config = dict(
    n_layer=22,
    d_model=96,
    n_head=2,
    n_kv_head=1,
    head_dim=64,
    d_mlp=256,
    vocab_size=8192,
    activation='swiglu',
    norm='rmsnorm',
    norm_place='pre',
    norm_eps=1e-06,
    positions='rope',
    rope_base=10000.0,
    rope_fraction=0.5,
    qk_norm=False,
    attn_scale=0.125,
    bias='none',
    tie_embeddings=False,
    parallel_block=False,
    extras=['some layers without attention', 'local attention windows', 'gated attention', 'value embeddings', 'capped logits'],
    init='uniform',
    init_std_qkv=0.0486,
    init_std_o=0.0603,
    init_std_up=0.0695,
    init_std_down=0.0695,
    optimizer='muon_hyperball',
    lr=0.0069,
    beta1=0.95,
    weight_decay=0.0,
    lr_head=0.00997,
    grad_clip=0.5,
    warmup_steps=200,
    schedule='wsd',
    decay_fraction=1.0,
    decay_shape='linear',
    final_lr_fraction=0.0,
    batch_tokens=32768,
    seq_len=1024,
    doc_mask=True,
    train_tokens=185200000,
    steps=5652,
    dataset='wikipedia_en',
)
Each number is 50 + 10 x the weight over its row's rms, rounded and kept within 0 to 99. Layers, rows and columns count from 0. The size before them is the row's rms in percent of the matrix's.

# layer 8 MLP up, 256x96, rms 0.0695, rows 231-253, columns 48-95
101:41 44 52 33 27 60 59 51 54 34 54 42 57 39 64 48 59 32 72 65 40 52 48 63 53 62 57 44 71 43 36 53 41 65 46 64 42 42 66 60 59 37 49 57 45 50 43 61
091:38 66 46 50 55 66 56 38 43 52 49 51 49 60 62 71 62 49 46 45 26 34 41 56 47 46 43 44 60 52 39 54 75 51 54 53 38 60 64 55 53 56 45 45 59 47 45 52
093:60 59 49 59 51 56 51 61 51 48 58 40 43 46 58 46 62 45 52 47 46 56 59 42 60 30 41 33 52 47 53 48 45 62 44 46 35 56 50 48 49 54 35 46 40 60 48 55
092:41 38 40 52 42 49 71 56 31 65 64 42 56 52 59 50 54 60 27 44 44 51 34 70 59 53 47 45 44 48 48 51 38 42 62 44 40 52 42 43 49 66 51 56 30 41 43 28
106:30 59 61 52 55 53 68 54 50 55 50 64 53 48 53 58 35 59 36 28 51 50 47 54 50 58 53 54 53 61 44 49 47 67 36 66 65 65 48 54 55 44 50 47 60 62 52 59
107:57 48 47 45 49 42 39 61 48 47 55 49 51 55 60 61 55 28 50 29 41 69 28 44 63 46 35 39 47 41 57 65 38 53 51 45 52 48 50 48 44 48 29 73 65 44 41 53
095:56 66 22 53 61 41 55 52 50 45 53 50 59 50 56 41 52 63 63 49 49 52 57 65 58 54 46 40 46 49 24 41 47 55 46 37 51 43 41 49 61 34 51 41 48 55 45 46
111:36 50 60 49 55 49 59 49 62 55 32 56 54 33 40 57 67 46 46 45 54 43 49 49 38 52 65 49 42 51 66 55 34 49 36 56 60 65 55 25 62 35 48 53 48 73 66 28
091:36 62 48 41 49 50 65 40 45 52 52 54 58 41 53 72 37 54 29 57 47 40 34 54 57 54 69 46 58 57 39 48 35 61 53 40 33 47 61 33 61 50 55 53 49 61 65 39
102:38 59 43 50 43 43 52 53 43 55 60 48 43 49 41 53 48 75 41 42 46 54 49 33 54 63 58 63 42 48 57 42 68 66 60 48 61 39 45 44 56 39 50 31 29 41 51 59
100:46 47 46 45 53 47 35 51 57 36 61 53 68 61 41 33 44 55 45 47 54 65 67 38 46 59 48 62 43 66 57 38 46 43 59 62 48 61 59 46 37 59 52 36 34 50 56 36
105:28 26 58 63 50 32 40 55 43 45 45 65 55 38 43 51 67 66 52 41 59 42 62 50 40 41 47 48 63 50 54 43 40 57 51 67 52 46 43 63 57 40 44 42 41 60 29 41
099:54 59 54 45 41 32 50 43 45 54 52 55 37 55 63 48 32 63 42 69 47 40 56 49 67 44 48 37 52 44 37 39 45 64 63 59 63 50 40 59 50 46 54 52 50 55 49 53
098:40 45 54 52 39 64 39 66 59 42 53 55 50 57 50 44 65 50 37 51 51 56 43 34 51 45 47 66 41 49 63 61 56 48 56 49 52 42 47 59 49 37 60 40 63 44 52 41
111:54 52 63 60 34 56 47 65 49 38 44 40 61 45 37 60 56 41 42 46 67 66 55 58 55 60 40 59 47 35 47 39 49 63 43 65 58 49 48 54 36 42 53 71 48 48 47 63
094:56 50 50 38 52 53 33 42 52 45 48 53 47 49 53 37 57 32 36 60 70 47 55 56 39 59 40 59 69 45 58 39 60 43 52 50 37 50 49 38 66 50 43 64 59 31 47 51
098:50 52 59 53 37 62 47 52 24 40 42 41 46 49 47 59 47 59 48 55 46 52 38 49 69 61 29 49 53 55 66 43 50 38 22 62 59 43 50 46 41 54 48 34 40 50 48 54
098:51 55 77 54 47 47 57 44 59 48 49 53 41 55 56 49 51 45 23 54 54 57 57 52 52 48 53 62 40 54 68 60 57 78 57 59 56 42 49 53 41 38 45 56 61 46 51 70
103:59 59 57 48 46 46 51 60 38 45 49 43 32 38 30 39 34 51 34 49 46 44 49 48 50 35 38 56 36 52 48 49 32 59 51 61 63 65 41 48 70 51 32 38 53 50 59 43
095:70 51 40 50 46 46 48 54 74 57 59 49 54 51 42 56 57 41 61 50 50 39 48 48 55 55 36 38 54 54 51 49 44 49 50 45 59 64 46 41 55 36 59 65 66 45 43 48
103:41 51 35 56 43 58 72 35 55 45 57 42 55 60 43 50 65 43 69 46 51 58 51 39 42 68 42 59 43 78 44 36 59 39 55 47 39 24 54 29 55 51 41 61 43 40 51 41
103:54 42 56 42 52 44 53 47 34 67 60 42 31 29 56 37 58 46 48 33 70 52 33 72 53 55 31 50 55 41 47 50 58 47 67 52 56 40 53 49 37 45 60 61 47 36 56 55
097:41 52 58 44 38 50 57 62 57 56 59 61 55 43 60 35 67 45 59 59 53 60 52 62 49 48 55 48 63 40 48 63 46 66 36 66 48 36 45 47 38 50 48 52 41 40 42 43
# layer 8 MLP down (transposed), 256x96, rms 0.0696, rows 231-253, columns 48-95
098:68 34 47 53 27 48 40 50 45 54 43 49 47 48 54 37 45 34 65 38 47 44 51 59 30 57 55 27 46 52 66 72 52 46 73 52 61 46 54 59 57 50 37 45 48 28 60 34
094:49 37 65 47 64 49 53 56 43 50 62 46 31 41 42 64 37 52 42 49 56 45 61 38 65 43 33 48 53 57 56 52 49 47 63 49 61 46 47 59 54 35 67 53 51 55 49 38
096:63 48 31 48 51 68 50 79 49 39 61 54 50 63 50 44 46 49 58 39 64 41 51 57 50 66 49 54 70 47 48 50 56 61 57 52 44 40 42 63 36 56 56 60 52 56 51 53
101:56 53 54 39 44 56 63 67 49 41 58 60 48 41 60 71 69 59 45 34 27 63 40 42 54 50 51 39 67 56 46 44 54 60 49 27 55 53 45 50 45 62 34 34 46 63 43 50
099:61 49 51 56 37 58 43 50 57 48 35 62 74 47 60 38 56 51 69 40 63 59 54 38 61 30 52 55 59 54 56 60 44 71 48 55 38 53 49 49 57 48 58 50 47 44 37 54
100:51 42 56 48 41 43 65 44 40 43 56 56 44 38 35 31 48 57 28 49 54 27 36 52 49 62 38 57 53 58 48 40 58 44 62 42 28 47 52 52 69 60 56 56 61 66 71 51
093:49 46 74 48 39 56 38 47 58 44 44 52 61 41 66 50 56 46 64 70 20 47 42 51 53 53 47 50 50 43 38 50 56 53 48 55 47 57 51 46 44 51 56 57 47 31 45 41
105:41 40 49 43 53 47 46 56 69 39 40 40 46 66 43 56 51 55 57 51 44 59 67 48 57 49 57 51 43 48 42 55 45 54 35 43 50 64 59 36 46 34 35 62 54 66 47 54
092:59 60 57 56 73 59 54 40 43 50 51 42 67 32 51 49 55 17 57 61 38 63 42 44 47 53 50 48 57 56 46 41 34 38 57 42 35 51 62 48 58 52 57 57 47 55 73 31
103:45 60 37 33 36 41 52 54 51 55 48 40 41 48 39 50 65 51 64 55 57 36 33 57 78 63 43 45 53 47 43 60 45 38 44 51 56 52 31 39 53 50 52 46 61 48 42 49
107:71 45 53 41 67 57 64 53 51 50 37 40 52 48 47 53 59 46 56 36 50 47 63 49 35 48 59 41 61 25 67 55 51 51 51 41 30 51 55 37 46 43 49 38 52 42 51 55
096:60 64 43 51 43 52 44 61 57 60 61 55 54 62 44 51 45 49 54 60 59 59 62 43 48 40 64 75 64 52 42 60 48 52 41 43 43 53 42 68 34 50 46 48 57 34 40 38
099:59 52 42 32 52 57 51 70 42 48 65 65 45 44 28 55 77 52 55 51 39 55 66 58 45 38 46 47 52 45 49 41 40 48 57 42 57 39 60 57 47 52 51 54 56 44 38 55
097:53 51 51 49 52 43 47 59 52 55 38 54 49 57 52 44 46 64 50 69 52 47 35 58 49 44 60 80 45 61 57 37 34 60 52 59 61 49 60 69 53 54 34 44 66 46 41 47
111:63 50 43 45 54 33 45 49 54 59 58 48 64 79 64 56 58 61 65 33 44 39 58 58 54 36 55 46 40 64 39 54 56 41 34 58 52 57 39 56 36 55 60 36 39 40 54 52
100:44 45 33 47 57 48 73 41 54 52 44 70 48 43 60 47 45 58 38 50 44 52 55 45 45 65 73 49 47 63 51 41 51 40 62 53 43 51 60 54 48 58 54 32 54 53 42 56
107:37 42 60 38 35 42 46 37 54 45 46 62 46 45 53 36 46 63 36 46 51 67 68 35 44 68 54 55 44 64 54 41 65 46 49 62 45 48 47 56 48 53 70 63 64 48 41 43
097:45 44 43 52 62 46 42 48 52 45 49 48 79 45 54 59 47 48 33 61 59 40 40 50 36 36 34 61 58 46 55 70 38 52 47 46 50 60 58 45 49 47 42 48 76 46 38 60
102:58 55 51 44 43 30 44 58 68 62 56 54 38 56 49 45 54 33 40 60 45 54 40 45 63 52 62 34 68 70 59 50 51 67 50 36 48 56 36 58 43 50 35 43 52 40 53 57
095:49 57 37 50 46 65 61 68 47 47 51 43 67 49 60 70 67 56 52 42 34 38 48 36 50 56 47 57 54 54 70 47 43 55 37 54 43 49 43 58 48 53 56 49 44 53 58 48
108:37 60 38 59 52 52 66 43 57 47 42 55 70 34 60 46 59 61 56 64 64 56 47 41 64 39 37 40 36 47 51 30 55 52 59 58 46 44 57 35 63 48 55 57 50 48 60 47
102:53 45 36 40 55 51 47 49 67 44 53 57 58 76 40 59 67 64 41 55 55 51 59 40 50 38 46 64 42 44 50 46 33 53 53 50 53 79 59 48 48 51 48 51 84 51 57 51
098:32 45 40 69 45 35 48 65 56 71 58 45 64 52 53 63 62 46 61 54 45 51 59 56 60 49 47 39 58 19 51 51 56 67 58 43 47 39 49 42 46 47 51 50 46 42 38 52
# layer 8 MLP gate, 256x96, rms 0.0694, rows 232-253, columns 48-95
088:23 42 46 59 46 47 56 42 57 43 40 60 56 61 58 44 46 70 37 61 45 56 32 62 47 55 68 38 42 52 54 50 62 64 47 43 56 48 54 45 64 65 54 53 43 55 53 54
105:47 54 44 46 56 60 60 31 57 50 64 67 57 43 48 47 59 37 39 40 58 56 57 55 40 38 47 59 53 48 48 62 53 71 60 58 37 44 52 61 50 43 66 50 40 60 57 55
104:61 57 41 49 61 61 42 47 65 49 39 48 34 44 38 55 68 42 37 51 39 37 32 42 50 64 52 64 47 49 57 54 47 50 58 48 46 39 46 56 48 61 51 43 56 39 65 74
112:39 68 73 51 41 43 52 51 54 64 42 60 47 59 46 45 37 48 65 56 26 52 47 43 61 48 47 54 46 50 50 56 48 50 54 56 46 37 48 30 57 30 34 48 55 46 55 50
105:74 53 51 46 67 58 44 40 49 49 42 52 53 49 34 69 38 55 63 45 71 45 62 51 49 40 48 46 39 55 44 49 53 52 52 61 67 62 65 52 47 50 39 60 37 44 35 57
095:51 40 54 58 53 62 50 54 26 52 52 40 35 51 60 60 49 46 70 51 40 69 66 33 57 52 41 57 60 57 40 54 53 45 53 55 47 44 64 56 48 56 36 61 54 46 75 61
111:49 60 53 47 66 42 67 57 62 43 37 58 32 58 46 51 40 67 61 56 48 48 50 47 38 52 35 60 42 50 69 37 48 67 45 45 18 62 62 41 57 47 54 50 33 64 60 52
095:46 53 53 51 48 41 52 55 40 52 41 58 52 59 60 69 41 57 44 39 61 44 54 52 66 38 47 50 51 40 47 50 54 57 45 40 52 37 37 44 51 43 48 58 40 64 45 48
107:35 58 54 54 49 50 50 42 58 42 31 41 41 55 52 49 40 58 49 44 58 52 64 44 56 38 47 57 62 44 63 46 61 49 45 32 30 45 60 41 43 34 47 42 51 64 55 55
103:55 50 34 58 65 60 56 42 51 59 42 47 40 39 53 49 55 38 61 46 51 51 52 49 28 46 58 41 55 44 55 57 67 65 53 34 34 43 43 52 67 42 58 53 36 57 59 58
106:48 50 53 54 46 61 60 58 55 54 46 47 45 42 52 73 57 53 55 49 52 44 43 57 37 62 45 57 58 60 65 65 47 62 45 55 34 50 59 53 43 59 43 42 47 49 30 53
101:41 50 49 57 54 64 41 44 75 52 50 59 57 51 31 60 71 49 70 54 55 54 60 45 31 48 54 35 53 55 44 55 48 47 50 34 33 36 37 60 59 25 51 61 40 63 37 59
093:40 43 51 50 51 42 43 36 69 35 53 53 44 52 46 44 40 33 61 27 36 30 52 50 53 44 49 31 59 45 51 45 48 51 58 56 63 36 51 58 40 42 60 66 45 52 73 64
119:66 45 44 47 42 39 34 45 46 71 53 52 63 59 50 37 54 53 42 34 59 34 54 58 59 38 57 39 44 61 44 51 59 54 41 68 40 40 49 58 49 49 50 40 25 63 56 37
094:43 51 43 55 55 40 62 52 70 42 49 51 51 46 56 67 54 52 47 55 62 41 48 41 53 30 45 35 43 47 41 17 75 37 60 45 69 55 56 50 48 67 53 38 47 61 37 46
100:70 51 43 59 69 44 51 74 65 61 61 40 43 65 45 58 52 43 70 53 42 43 39 51 56 47 51 28 57 49 57 68 47 60 51 30 58 41 46 43 28 48 24 46 41 55 43 54
093:56 63 49 56 47 32 73 46 61 65 43 62 57 43 41 46 43 75 39 66 59 60 47 45 43 65 65 52 44 54 42 52 48 59 52 43 60 51 51 68 36 49 27 48 41 43 65 64
106:53 55 54 54 55 44 40 43 47 54 30 62 55 64 50 65 58 51 56 77 43 33 64 52 58 38 51 61 65 43 61 59 52 51 46 59 53 41 43 43 36 83 47 51 55 49 49 52
092:62 42 66 53 47 25 37 27 50 59 49 55 54 41 62 27 57 41 52 40 48 43 48 54 41 33 51 44 48 49 43 43 56 53 62 57 62 71 58 34 42 40 58 63 37 26 51 48
103:37 55 64 57 49 59 49 39 39 30 41 65 45 47 23 52 53 55 49 43 53 47 53 51 41 52 56 45 43 54 47 50 43 37 60 54 69 63 49 54 60 57 47 55 41 22 58 64
099:28 44 57 38 52 47 64 38 52 58 52 47 59 44 29 65 40 43 51 72 45 53 50 46 35 53 45 45 43 52 59 44 58 35 34 55 44 54 32 39 29 47 51 50 53 60 35 54
088:51 51 42 58 46 52 25 62 41 41 54 24 66 58 39 58 45 49 57 49 61 50 41 67 70 58 54 50 39 35 39 55 78 47 49 36 56 46 52 49 57 48 54 41 40 60 64 45